From a checkpoint of a small transformer trained on Wikipedia.
Size: vocabulary 602, 6.22M parameters.
Architecture: RMSNorm before each block, value embeddings, a smear gate.
Training: a variant of Adam for these matrices, 130M tokens.
Each number is 128 + 32 x the weight over the matrix's rms, rounded and kept within 0 to 255. Layers, rows and columns count from 0. Numbers have three digits each.

# layer 7 MLP up, 512x192, rms 0.122, rows 282-511, columns 0-47
145177122156138106164123147114111075173099128109130118091129147141103132156072081110119104113095129149083164125135082101142168141173110094125152
063097116132129136130104146087130102148115192071140132072087117132183078071102121161140111163098117101139096101154112132117163114137140097114087
136104088161105107141137099140098132092159179150139155071090092065126138109134124151141146089194103074103138147118104088146157160104132121150169
111140139172146176124181111087100186145148155161153154116127162075064119154122142160097079120181064095107146104109041170180054127142158110129149
126109106107074134134111136084136111091125101184153131153151154096129155153118114105114148140147102136116138152115121070148150073185101197111104
131142096127135065203110134088147217083141076100112149139150113176129149091169119195175099177142114143140105124081089138130126152179157152111129
092164113134109108099109139132158054158105152103091148147132115150092102058145090127130081118134078116138122144134118099141162152107152121122140
083129139123100158190085152120149125143139049174114079132114087146181125045094103148136120177105139089100058095129126123151081124147136148073130
137130113119124118073099117114106108081120072072116123144112080100133150131123148108202104141126108159164127137096045129150153108104150093178065
120162088133184126176064124131177143171128109116156131115095163157081106098166188110132195114196099143176072143134104105192107170113147133118125
114157175174086094104077118164131078171121140171114203115083117133139170086165150195087135159161112117145114111160168078084140126107127125070119
105148144094193135097155177059096113146214180112136101152110166177153134162159192143117162096093104117142170153086126160108078086144130115159080
151093169144149105164121176095135139123135080140114107137146074165183118137103193121171121137083134127149095152174114108108146159146150130105142
095155048113140111117215090175134066100165176120146175099171141121089075129080194122124074093129119176141090135151110156179122096162089182121115
128122118181144135123153115075137123126159111163071079125107138139149161169134145111159084151070157131095108149104160163097120121142106126137136
118121136136104130132146137123168122064130112120161186102089121144095091155055162142106149099140117083146156112151164104171139077174156148076077
081130139115106171133158137141147138104124124075093121069096053140180128131077126149195061114131085144153115119129138109111123153139142131118172
168135162117104146116066132151122104145124110136089098134140096144118201180176098170133086109120157082089151136119113170131161138167129107074075
086113119095134105161122128065079109120131091153174094065100137160118145166143164151138164101097131090128132106122126096159113141127054082091077
131130139123055169090142117048078074115156165129183125156171049112138109170124143175116070167146134134085164109144109148143128114138168087150108
114154120068124188120120124075141102141177080122182105097155150073147107141180170131090104179118082139138114121162109089126104092131094124133114
139119093108132119165115100120211130148099106108143161165089063088115077187148097146127131128108134128117155174114151150090104152135140120116107
114168128114136111132140137180135177118076126125101122193060072080141153076183172132173134084099152183086123112092098147079096129076152120150121
154130133179088117138144146109128134094169116131127099123129036162148129134151088146052132176125108144154146150145097116096132121155163126184147
124099154112072148102100146144137192146180126145155104131124086132160123135127075123119106153112146199136113160134169123115118093143130147128114
177185115066146161186178171088117128189155087113099128109172057119121112112150142145144078101171144161115126099176108133120143088130087075126102
099121071088163158092154079104102059108116118121140161096094060079112116091161167203114082110138086126141135119154079147103097162100129178086140
123130067140146149119122039116077059121153148125089099116130129137157158196095106084138194091118138153113147096159155087125154103072113124158119
148099097100106140106137144177085116076056098097097127138151076078140090128084123068107165126076112087090116062115092123125132108076069089110130
104115091086155073151103116085157176073125108153113167093104130120088150145162104162118138119150063077163080116142110108137098173129121086185127
086076108172161062169103131157103067093119166128150097134127116097171127141130122050086141155125078147126093133100177140141078156143100084108171
128147076165121126110191120111138098131095144118075114116166068127126169140149125053109118117067063114137134143158124101097146137156125122108110
107150129153131137129112191151111118175107094147116140106133089135137169166180142145078171090078180084154075159104109148175059122115130160110160
140092169143145077172130134146160148120165161149077148111198120093198113151186140084119162182122124111161121159130154090128082156185118160115151
127160075143118126075124067086105132110097118145118079116099174105145160130117119169146141174136152144155145170194127162162145155113131164092094
117112122144119093218175063079151099093112151125131069117144107147097139135151129142152149121119132120154148099079140138177088111173096093185158
174131096101109130136161102133132154098058141064163130081134109108150135158131107116123110152111134111129177101124157115115124104117111139108089
152117110105109176123086159099144095093158118175036158089088095126129120126137106098136127140067127149119139052169147172149170124125191177131137
124167159170141102095159088138102168155163084116117068130139136081061149182159152074170180097152146148149125148088133166143119098113102153143140
162146100125203129102162126147120145101170128130186110057134128087106112110125094105141127075132170201129140089108164153163112124130092168064134
124117130169156161120113123172155156125124154126060103110145140109132131179132171135131059108098101087124110045108152110139046084124119164131087
127111176149036109175097159061098150159098096166078084124169129107073132109047164201164141173069099149143104131148162082121080106136097145100177
073151120106141130121137150153144163153064155125093115156135177071192156123118114124047078190141121082195117076172085128070141064139116149112153
130186055091092083164181089125162112100061103105146144157139058123140107155059111139120145165160066107105131115156163101112175145152172122112128
156151139088127149184144125099048152124101149161136138138125127137102113138133171114030190141199136141137140155145105121131095138129184110133157
049157079146094147144167117102139087110151129140104051121140068087153101124174130149141147081094154131137092080135133093125121065123123097180068
094161196166100124172144163130093150107138109119118115121147105126097182137106090084091121169094101117129133093170098149147112083159176111067110
145065074061127175108103131138171149175097117190138131142053175186147122133141138168126117152113140118149128177199070153118132119088164074096144
100117138176117187164158112135076137073096073147107091086089104110076180157186133080164169168117171096168161088157204161221149096100110168145117
098112108160149153117146167184188172120151146143129118169145138133120107106119119113127184107049123108158130090174163108104127113089119144110102
096128095118173127151122092172140117080107101149127148133103104124172109154105182083128123171147151165105131178091140153134117115083178131147077
103125167103126087064133113083103126098100108132124142105104134110124160144138077141168145091097100133133117127113171069107129142100040090139148
152120138091151155129083149159171132156155146123075159125125110096162099134117138158214115083159154124136138104125111144154080165138186049127226
111139166134112136182150185122116091176103072187119153097074036160127148089125144122110146124174152127089083182078096125137116109153151071107177
160157179126148113119099106105116131120127141147123173080111088167091112172131126142132132135170134152142183092134153046114172100121124158127107
130133137141134154125067105117131117195142167140105120094186193076127106103168178171099115126070094109180105131157079168083133102118205138146098
114143162164141066171122122147157175123065170144158192083159150085137134108138120116140074095154111099142114198083081119112116123087181118110184
153120117063145116107137095161169074129140155157084130094115138115141090138126123099117156181094118150080157088101135102122148130131173148142157
150116182167142163090138107136162150144143102112122157127095143088077150120112097130146157062148165182147141121192122087112131140107149113136127
139152129089154164151159150135093159124119094106122097187114156092170105139142135100131131174118176106139109102142109112117108148109167141143089
142130129166119168125197170082149156080125080104161063109136150125159157123125078130176060143141077162148145117127135164121074132153078134131109
154082063123133110132123052104113097114100171075118108147133130140106149108115117119134091117146095152108160151201111113088135161149069134092152
083116118133144134118165135163151160136119116125125153118163174174102107135133155066090027097180100149185203131099155132121116142062128122081170
084180141144124106085118136128141100092100136115099122117110082145097155141150145161175186071150085155135111109139141120182126147141160124140054
089108098078093131104159116097129072150116129125128139068175086127128091097144163165131163159131160154166083129099139081127106131072142092127159
118106129120154123131123110187147132099135148108188124129143147108174117124107076127119080130071063151105091115138094144108130110102107151110091
096094177137099203102131102152146127131136140158176081166109113101122135190110122121106126120121180072113084123113089187165133078153152135167159
148158167105049170080154195126126177141119113143144081124107155140111135133117141127104145102138090112189115122090087143166111121141178120099128
151162106093167169157147134155087125142136085113083164184135206096124109165150169147169119079130158141189161114114109105085102135153153098148115
098190151073171118087151032065159146114117149139075097080181088144111077090134146140146175106164120113132181171162156131184134110103062088166133
158196129185145079095070109174139142152044174155138125153085122149167093168082146173083158162138084148138078125146067139147116156110129138175143
100175192123129133133177103175156139121145108130148132145108165145214128092159132122134170203193144151155117059097141181132126144081146134142098
095123113120142174130096089142139104129109137132160156128147108175069131106093137086096167124147127163110158144075145090160108151060116149105097
147100097194070135188116119052112084152075130100126157180151151150071138160163205154117127189147089085152101152172144126066150129156123126132147
106134118116069113094151139126194140178073111153135141147167129082098085114125171094219055178134129155077100117098083144147113087136114202160088
171114149158145173067100133141072173171164159174147130160104154158109141152135149102114156135157130182093136067079148155104098086139097129123096
200127208146163083156149127095112095145091119112124138137121154131166150147086113135148127140151112093096129174109085136174156183139147180089175
146151154124126164125141081148111122143120078148134135105102129113106178152135112149121106156080075123170166111130154109112106141166069148084129
098100140103103136175147136151071101124113206173141069090110093074100134124201157153173100143149076125062121153155125177142150108157094177127111
130076167160101107150145119155122148130082104091139147102161111161143150098120107202134168091114103119136112136143129108177089169162170098152130
110119131082162135078137150096119196137127153147053158068090171131198109121155098184118137127128088107148152095101101159138134110123077102144137
163119151158102133112119096189179122149072128101100085147146133161138137100120130119091079099116119176111088081170155162103122134140125111100127
056134158098105155096131152114107193156112127167110195161142123116083140101111222187084125100126108130171137083152071136110103131093131151095166
129134160167181145186143072133158149127078071100104121106101113114111133136183109160121129142168095130078113057101199096087095165117101117147171
122116089180160130165092203132142102182139108140146179113127157166138139055087162105082127147162118099161175159110176100142163160120120157186160
091108188103151187109100165120124139137108076085123137099082162179110136151116125071121109104140165102063157205158102140090097085118134083127108
160135115097178137140086166153103099131177170143136105175174193084178083153116117139187135115112142147133107155149142154108117080106143079113157
131124082075219155192153158176164167161144114084164127123153197113128163104160114127178095114077078105173100078130184117169152140094121140122085
103109094151124145117078149121112158105094167122093127180132177087073166083122104168128118094120157074143141111068150139146146114181161072142140
115162070162128119133143115128096142115107144095144168102160174117091127188130155096093078112113138105059147117150133103126110097179189156179156
108143103143159139124106111155089154118093132160140143136158175089121184159152077099103113070132188114144099147128132111151143149076113124094083
129156102149114151108105089142127067127167151173086134148133100142130081080084151154118149098137089103179113146137143152127106110124110082112149
130140095095086147127109071078134129129095130106168145103077139102133057169112093123129153090127108153170120094141146136096049146119177140182130
163122097121130099138137135134081113091106122090207139119173150103162077135138130086076138117137148209099121122103158162131144117112113160128212
146134145072130138077137153123154134185127130144143149180152117123129026093093077094111143201098130120115133112179151155096155096110165099114114
148133146084086109131141160124096127118111100139105102153127147140150085118138097111105122099172180134153167105128075089152170105070088150125098
152115119157113166148141051152123087161151161124154105147097171105112127118144136120063108123155189225092172086135153111174081120060091093202162
162207128098146104089106124143111106068161090090070126144110120081120111136111112104117109092138167165124131097152125106163107128116063107098089
078121146155099159147097103130189149113082138092161149162118137116073129162137081097125202130172063107073184168172148149086124173113097109081137
077101137089147083121107129175132115152157140156151073128152134153105104101110139096104094138080186093154115164113143114108138108111131179134094
099128133086067118192160124084103074057094110122135129158150129143099108070158073180150156104128121098093138155126068155140111127105146123148161
110152099170137086117188168101097105102111082086099092174190058146100126089118121123122158113084144141167097091160123088140113094182149066080134
100124095121130121160132120168146166085104073129083110085095079176151110138118070085168076164085158098133121152173136098095102133142181130132109
150103124150158130156126159124150132151116070105151089108112127148165104115103130138171159202154091065103167140120048130114146168135165087157163
167092140080079121114113099161118176169138088178137115155078085192085108077166172150152092140058128128076075161149109139129111112079114097151113
108123147136192112056113126110111133177195144125135089140180101144151139166139176068170104095127129125110146092101109159128119118133087062172171
155120089148131138109122165155141168129138107173143143126119110111160175159153115103167076136105099148129091092044071179143121141101151122130104
197152095182130110164099172173143127117175101140091142138098114140157127085160202210189120177106138124139165147143114095157121071149166108121175
123093131172151157117075184119081174114120108119119186154081181059083181105196180129081163074102093118119113174122116068160075107083145140154149
136162084163132162117116140121165146105168122173101080114135151123126122114066089114132070170128091092096145138165155191093133071123146120191136
193122148145175126131116141107093074089172124133105144117114142130139101168078097136146172094105157089124148147101103148154127119140102114113087
136149166110148122175131071153139107120099081164149119148079158140105156115144088116091129131168139163125207105093072121160146198149132111162169
096172138118141118168052130139143148098137127138102130120102170049098151122094093153172162152103083135115160157094086134121163200086072157072115
137186173167154089133148149144111066116028133180097159126092147106151141148120167177161195138148150186122134065146078163129137116105138124136170
137111142098078113165146148088078088139125136203069087097160132111118172151167118152168163174137166095145134087076133118160178152078112102121098
083139083151100133102100143133080131112119135120120129128139164147082180139128100115184133152148167130226142150130144122122158113116090133102178
088110142119130098172069122115122075120123073139110145133114159135075159120123124149106128141138141138104139059124063069179189099102089066098109
122149118133096132180075085141133145147092128110120143081194126102121111106106152124133090055181072087071144109175163150130132109103154161116135
153121108109124173145072113137080115177207170130127153109124124157086133150164110170121106094071085090089106126149161181130134148161094073094141
140106106114147078141058105142143152158076141120155155107103115082121166136144104154167097162135178115122114167138141126131196123152147118104176
127142083123128148053184162087140139080169139151156162139139092111079159151134140148109118081134125215140136078106082154119114146079134132169124
151146115167151140085133125099116124111141082099199138114143105103098146164167116155102154169126127142172136191143111086172113095157162179140102
061100117172174123070133100174060100079113173102102126139091080171110105089214101066123084048130122103072126108108099091127146080142198145061114
117105135162155110110149195125178121108110151145105126083160119110175166145108144130101183116137182157147139144145131125133156098106143077146085
097100135109085121168119112158159106160150086171176146124117058186136123130145135129200140115119116122133131146084146129199111179136090151181074
133114135098108108133120144178148130112146098115137161107115131095102135096083119174175176097183095128134148125051099135100045131149140112098139
098195110145143082151138181172107143134102140146087178110071113161086112128200119097150111106106078159170138153167121175143114165099126090159137
179133193102149089071155124118102072132150126128085147102097157133138176138152138104100108095153112181142179066131084112081078109134096122169092
116120081119200127100173145085158098106182139117162147127156077135161149138139141150185081104164154150083168064133091165075162114164106100087158
174101157190131122112107109143131191178161149117183099137175110081147157141138119192125091143150122127100062187129132122104098148132116146099145
082074084137107114132088114068133088138158161097083117188123125139189159139126153174139106140093141072136138156071137161144185140109151185074166
147115106103132075188169098132125182134121206061083193145091104100126157117139144147085137158083153102121093167079104129166173140158118095067086
167134077151146079106120104163134153102084125165133127122141107138168175133110121105084147171203071116096177083068150123121157105144133170133150
128090102122098151126117161092110111162081137132180101126139106136088131138123109148113157153161152125107083132110137136140093136151109111119139
085163148131112153091129114167137107158155104111055130103094168125121185123180165141151129170112149153114101093190124123115137103108132160134093
078151213135141102142107083172102122116137110117090171104097130095152125123082100174114154132173116127109172122120113091120172092127155145145074
141112061121145103139122146147142166151176142118086160122126116117133119127115141181182143152073107171114070134090119092101121079143093118083153
157135134103136121174127134086161111104207121196059102113107211123111107144171101139093115153157135136160078133138104140128129117176152129137131
141163104162124109091108176154095148107134166126087136075071044195100136127136137166111114114102152133067038135128142107117127136105105146061173
167114172081145108163128137175101187159049113051165112087103151120093140108130087136114184145110137105094168109156137069175168145121155183164171
181096171150163128151140078116124122157056093133132134103154115101125119156128084093170142126118100092138089101128167061177123146136156129071088
157084149133139157135070130111142143165126104078102135101144127135127079166081071092092124201182116109092181189167092149093178125188105029123068
185147170134150171082133114134142137115099150124112166173116136171168086163118104124075108143104091098119146127156132099178176145185094138177119
105113161078111072102141133170117134147072145089151123142166119133073083083102132110121151150187149107143142115101157130104164122143173138149110
109056126140110172161150148178067164139109190075151061191076120122119130162140126155037127135084070148072132122143106146131132108117097110145089
106159117162109134129144122125088126120072103156085104153077135129134145073067174127118163135108107143137094143128181171162132156100150162099128
118125106198124097163169142123076135120109158135135120134142120146130139079170143140141117117119078138091138111179097125138132173117174184104118
114165086174154072103074142126113119197154058151119108072098102127143127184113162157114168100125082141145147161125171152187135141141160144109109
144137149129141116149185111093110101178128101090085183138107136116183048124076109152163185162134127138078134162130074175117129128166078077125141
111093135137125146127111135141146075113155137093171124106080142161149084104144097108153141134152114187150113154167078141127108139146134094115116
158107137102095132103101093113144094156186087097222142113105075128154104107092164100107140153108113151159144167116121160165145128086186117143091
165131113123176092083132149125162151150089106163146174070142106124133129138119161176083184145130128160082095173138128163131166110127107108102146
136166146121133111094134129154149139194165110150093151077181089123172167151151065131157159127106109179126115121109126120116127070157109139135104
152163121092151028168184143127162121188120136155105132164167172167105098104119080176084116156150143124175126073140204163166109089181054125131125
152170097029147147098163171153147158157121080169175156170085090126116116078158137158183143194167154151151102158133058079118097125190194135143113
150099098095133145130119141177157089158118130130192126112115127173131156113059089156122191165077176115113100143179162168146100096131138099135120
099063099136138127130155101121160140104127158119129141133132166135113110155162180153118160189137098140175155185152113081132180164162120180110124
168182098148135147180112085157097119088110113145120151092112142118078129155077112083220143110124110101163141164084118166141116116104190137114122
172108150088110180169131113132155137173082104108104149125141082097111114100165117141149130095159129115082108174160130129128137158112137137096108
168158142121131072104117112114141142233119119066178174155062102131134143196124105163176108119123129069097099171174208096097128165136156155074155
104113111143144063063102126081143167083091093147115116095064188159134175147118158143076176111137101118129090115080126122191159136149097160113155
161173191082144081173134086087145119099123134110066084135163137122199079108126084199163113125109111149130098101087116091172169087138134116127124
097135120164153035136091111146097136110172188099144169136055110138188111124091124161079152163105099109160103148197150108167117145087097096128100
170123109133105094120191068098078119155149097170119157132093140177116157075067102144076142116139165136157122125102184140128175187141072158158187
121082139041098158171116131168151141094109101147154121112178112201144083133143152182110112168130180165149085133089130156097080168187199071145151
097100099171161144179081082154143077169150101130102067122124208163087048142130112186134115072109111141123128102114116129134116158118111119127120
123134076130117182152141116071093095112064207141107102105114192185178124105122083139186128074150124108182092148141140104117119143123082157170110
107108188132102092073136112113144144100078161189106147094132130109136087133108143132145127181079100138146114137144084124127134130080122141183189
140099173141128143158081127144131094167160067118137135141111149117152122071161103086088117189223170079142155174149158105119163110145107116098114
078105111152128091106160138112127123153118097100103135154158058106176076149152096151110083173156167100142146147115111110149090168098124105155138
128150153138136124047135139170129097103094167123152154136071108119095166186165108113126105101154120123100167122128089083128085142164123145073147
095155134169139142100144123153102134172116120117119153221094091085131072159105121133154108094057103150131108179116108174114168151135113117145119
184150152079138132067114117156139100111112119136121131151096100114085159169079086079112181092175135147079129073119105091142143162148122114152157
107091096128094075145131115117124160089067194135131131116111145171102089122149071179108195089088079104102180099121102157115170144141131123091148
136139125078109170131111102079127083157108116138148097186098123129123126114044146135104129166124178107079168139106134160117100132180148081140163
170126125123133122177149163180175160122089101125085110108125153191116102140034103082170086110099121128169122194150108124130121123141150177165060
123073176082097147176109175137131081128154176106102122151171079132104081035109119121152114132105167183089074191166146169144127126153118131082161
112149137133130103160161117095152135094112203174092159131099060068141155099123118145143104151135120169103093115130107066123149125110165108074155
108135130158106181155131144103113128159175111181112104121156163175095109145117149123159109108077125117131157192123114140097158156140160086201089
140137129125136133076134054138178135167114102197109161098136118143145096148156101107110126173183156143126079062093126112074139135142166149063089
133069140107097185095119086101111111126123118119199102114124125131119129139144126128096130131149195168150113158074139145124079123180082142123094
125144142124110153136093132129147084121139181136058148096172141191173123140147130118096153121106130173146095143155101108105168134124187143119138
131123117146090128183178182067119143137092143146106147122107134144085203123210100174117112139134049090123085132158085100111088131152132128058159
139065096087110061105106162129162111121152111116133129115077117080113098105120077091183112179073147150107172115145147119093129103062158101158125
108124079136150063160080128104130191162127177146143186071138106078102080109137180157152192082147162182127166199185094181189164177109084095140177
144131132130143103152141120148066174110149137129145140170144128096152119165115126172118121131185138145095176100170148120188154135111064063197115
133213187153098142119136138082059172097069119173095124193157058090087151206160064136184104145153117140137087087069127104114148144096124108108135
195161123112120111106103180187095138189102171134108149097098126102144143105165153142120154051093069099109133107162155151088094084145161130120162
095114119102098155153140111176154137147099161129113176165107129100142085114155101145165163172155088160067135211084140128090102101151131151179091
084111121079151154117136108069162085135136118163121076166150141089047131122108131136185115091152106168194098135131177160124133186083133138132103
094175058147133125175164160137150111112113131153117105137105150131131120173112137149125140069131159101131111102080108117091150100193128081118156
089113146115192090112090106152144163130128110105165109105143128192158133124120135084143096099146086144163111107151152100124122127157147113138088
128094110096114173138089118108072115129193120073159132122161190154125141112109150130082094138139042103108136181107123120114114089115124182125150
169146136053204086073114144144157156131104154145187069091103139149118122161137180136136191150101127179127099137162129167161166119101132150108146
166111153086117160167145106123083131136131168079102166164159178109129152165156146126174126156093168155149068175193166104115128199109104132106152
094136147154114097121172200160087126132117118093117107163122161145126142100159137053091044166066130108126136120132124151119085050165140154157121
150133132089174201096107146069177147108124088068146142112184055096142095144113146162064099123148160127117153188104134150091109142182120118139144
073144081122157065108107134182169174122143086140133170142145098086166109117095153129149103141088155128116093151152120242082131184128091134099137
111185092167148139168126077091174077124080160109072184144126144160138155135156131111136101160079115140120201159100143154098124175073133121114130
115119098092132129109100133156112128142112143136128163042105109140168145180185146044108139107123154110096133144102186193160113175159119129166130
177127196126172179171152138104178114168088165167108150133127088133190158204145134149165095117072118172111148035081114124139163128130121131103124
161105190103100121101112165082156162188089158118131152183136069108142082161167109177155114106144089194163125069108111148087163129133159195093140
111060149163120102178127104069120186123100089108165114081128127108112149127097062146123116112129150147157147119092091179121090142141112128099111
091118131047140147092150106112142139082149091115130108142121087144161146116178163068138143124130168142174116128106172125160123103138136130243086
086126105205130152175081137078134132104116112191125137108143133122150156079198109146082141121114052148115111147114059175135115108121148094114120
103171093146129131088087146145147116165146114085162119090118135106149157092135105129112205088154147125195137163084145091146134155149143128131152
084123163123100111111110161115071156087159123150138156152146141118100137111092103100143111051175118143135117154168148091166138094093173085133143
134206124104070135150114142155125179115162104135166103083111149168064109095212180107104146066187163140147175056150114152135134117081100125144128
067140128149131118139134067134108187157125132103125071114118180137187126159140118112119097144115078138102128148137049146156127174121140097077079
086128117178139168062126171131153128111114125180113077077135201073120137150128090128088129119166114114123147106147169132155126108088079114168126
124172092155141115108079078172094087100108120140086223134170135123091172170120114117083086144118170135101131131136061105102097138117171109076084
113143100167134093105132135157094175101161113152082099157174075151086161075137122116121160131118085197153097124167140111147143083174096108131120
180061107163042196159182062068106136080128202131088111131121181081122148093094100143144115104064089135101079149124177094158148152103166083120103
125088177150167085099152147114158152147148086090158069106109086129056092151164105147094132116137130159109130149163167098077092139067092175159133
128096078090146158090156169129097085160175115155163111103074120036110102085126170150129074174150115144125144158101164132115109168117114101093164
143149157136129099136100098088071100167126146073152083105193105132135148183109108091149134165074050154146125154102147119096152096169142094124108
152137154130131123119184075140091109149110164135161084156193171125162141152142129167168129113060140174155088109128090168079107138110088181130131
134140145112117128129128177128089127119087165089099121193159099132167147165160143139128147142147125139129143163081157124143099127128136180101136
125168107143078152128148111163130098125143126115120093146155123120137141128146106155149068097106112142154113085110149118108107069142164101122152
149135132152129145104109144162150087107148114093121107108157123112172114133214107125088125114109111118085170127178126048136138131116077102129086
114137093125150172090041147139131105082172066091115112147121102125143098169128080118132102081088152105105147090101127122144055101089153114150143
117117123222106109092103131107162138115152142142124081135136096123112163103138111076150150092173138111082066114081107168184124152085078096181073
180120096136196113102159138114152093141118120095113104154166126142127077120175133105195115139133180093059120173167152224102122129121134131158100
124159071092120163136169091067079113176122153101089131141181112118182166192117152122130142128139163121111162092141142150106153153113181102094166
090088088122167124128077088149193176099091189092125161087147080117173098091142111183111117100158179088135158094119116119110122128103152130096091
157165088118133111153137102137111134086112147096172115108180106152150146128142184132166115146171131111096165108151097151157129152123155148150174
109117116114066142129152062142113152155184203121136157129192081095123152102110200087037124161189124122142165170104140177196144124081115121112146
109121123190126204177160122128172146139081174078147106131116096147076148097127136156185126065165133121125114134131095153179088164129065116103187
154138145069099163167153157126094239134074139153130118104153121163175143196094119132108130137207137096078140117121153141169150132135139181126166
110101120104132170122114134093113106099081121133150149073144099097139134143222104137140106109103128126065134083138103130097160152156100134138102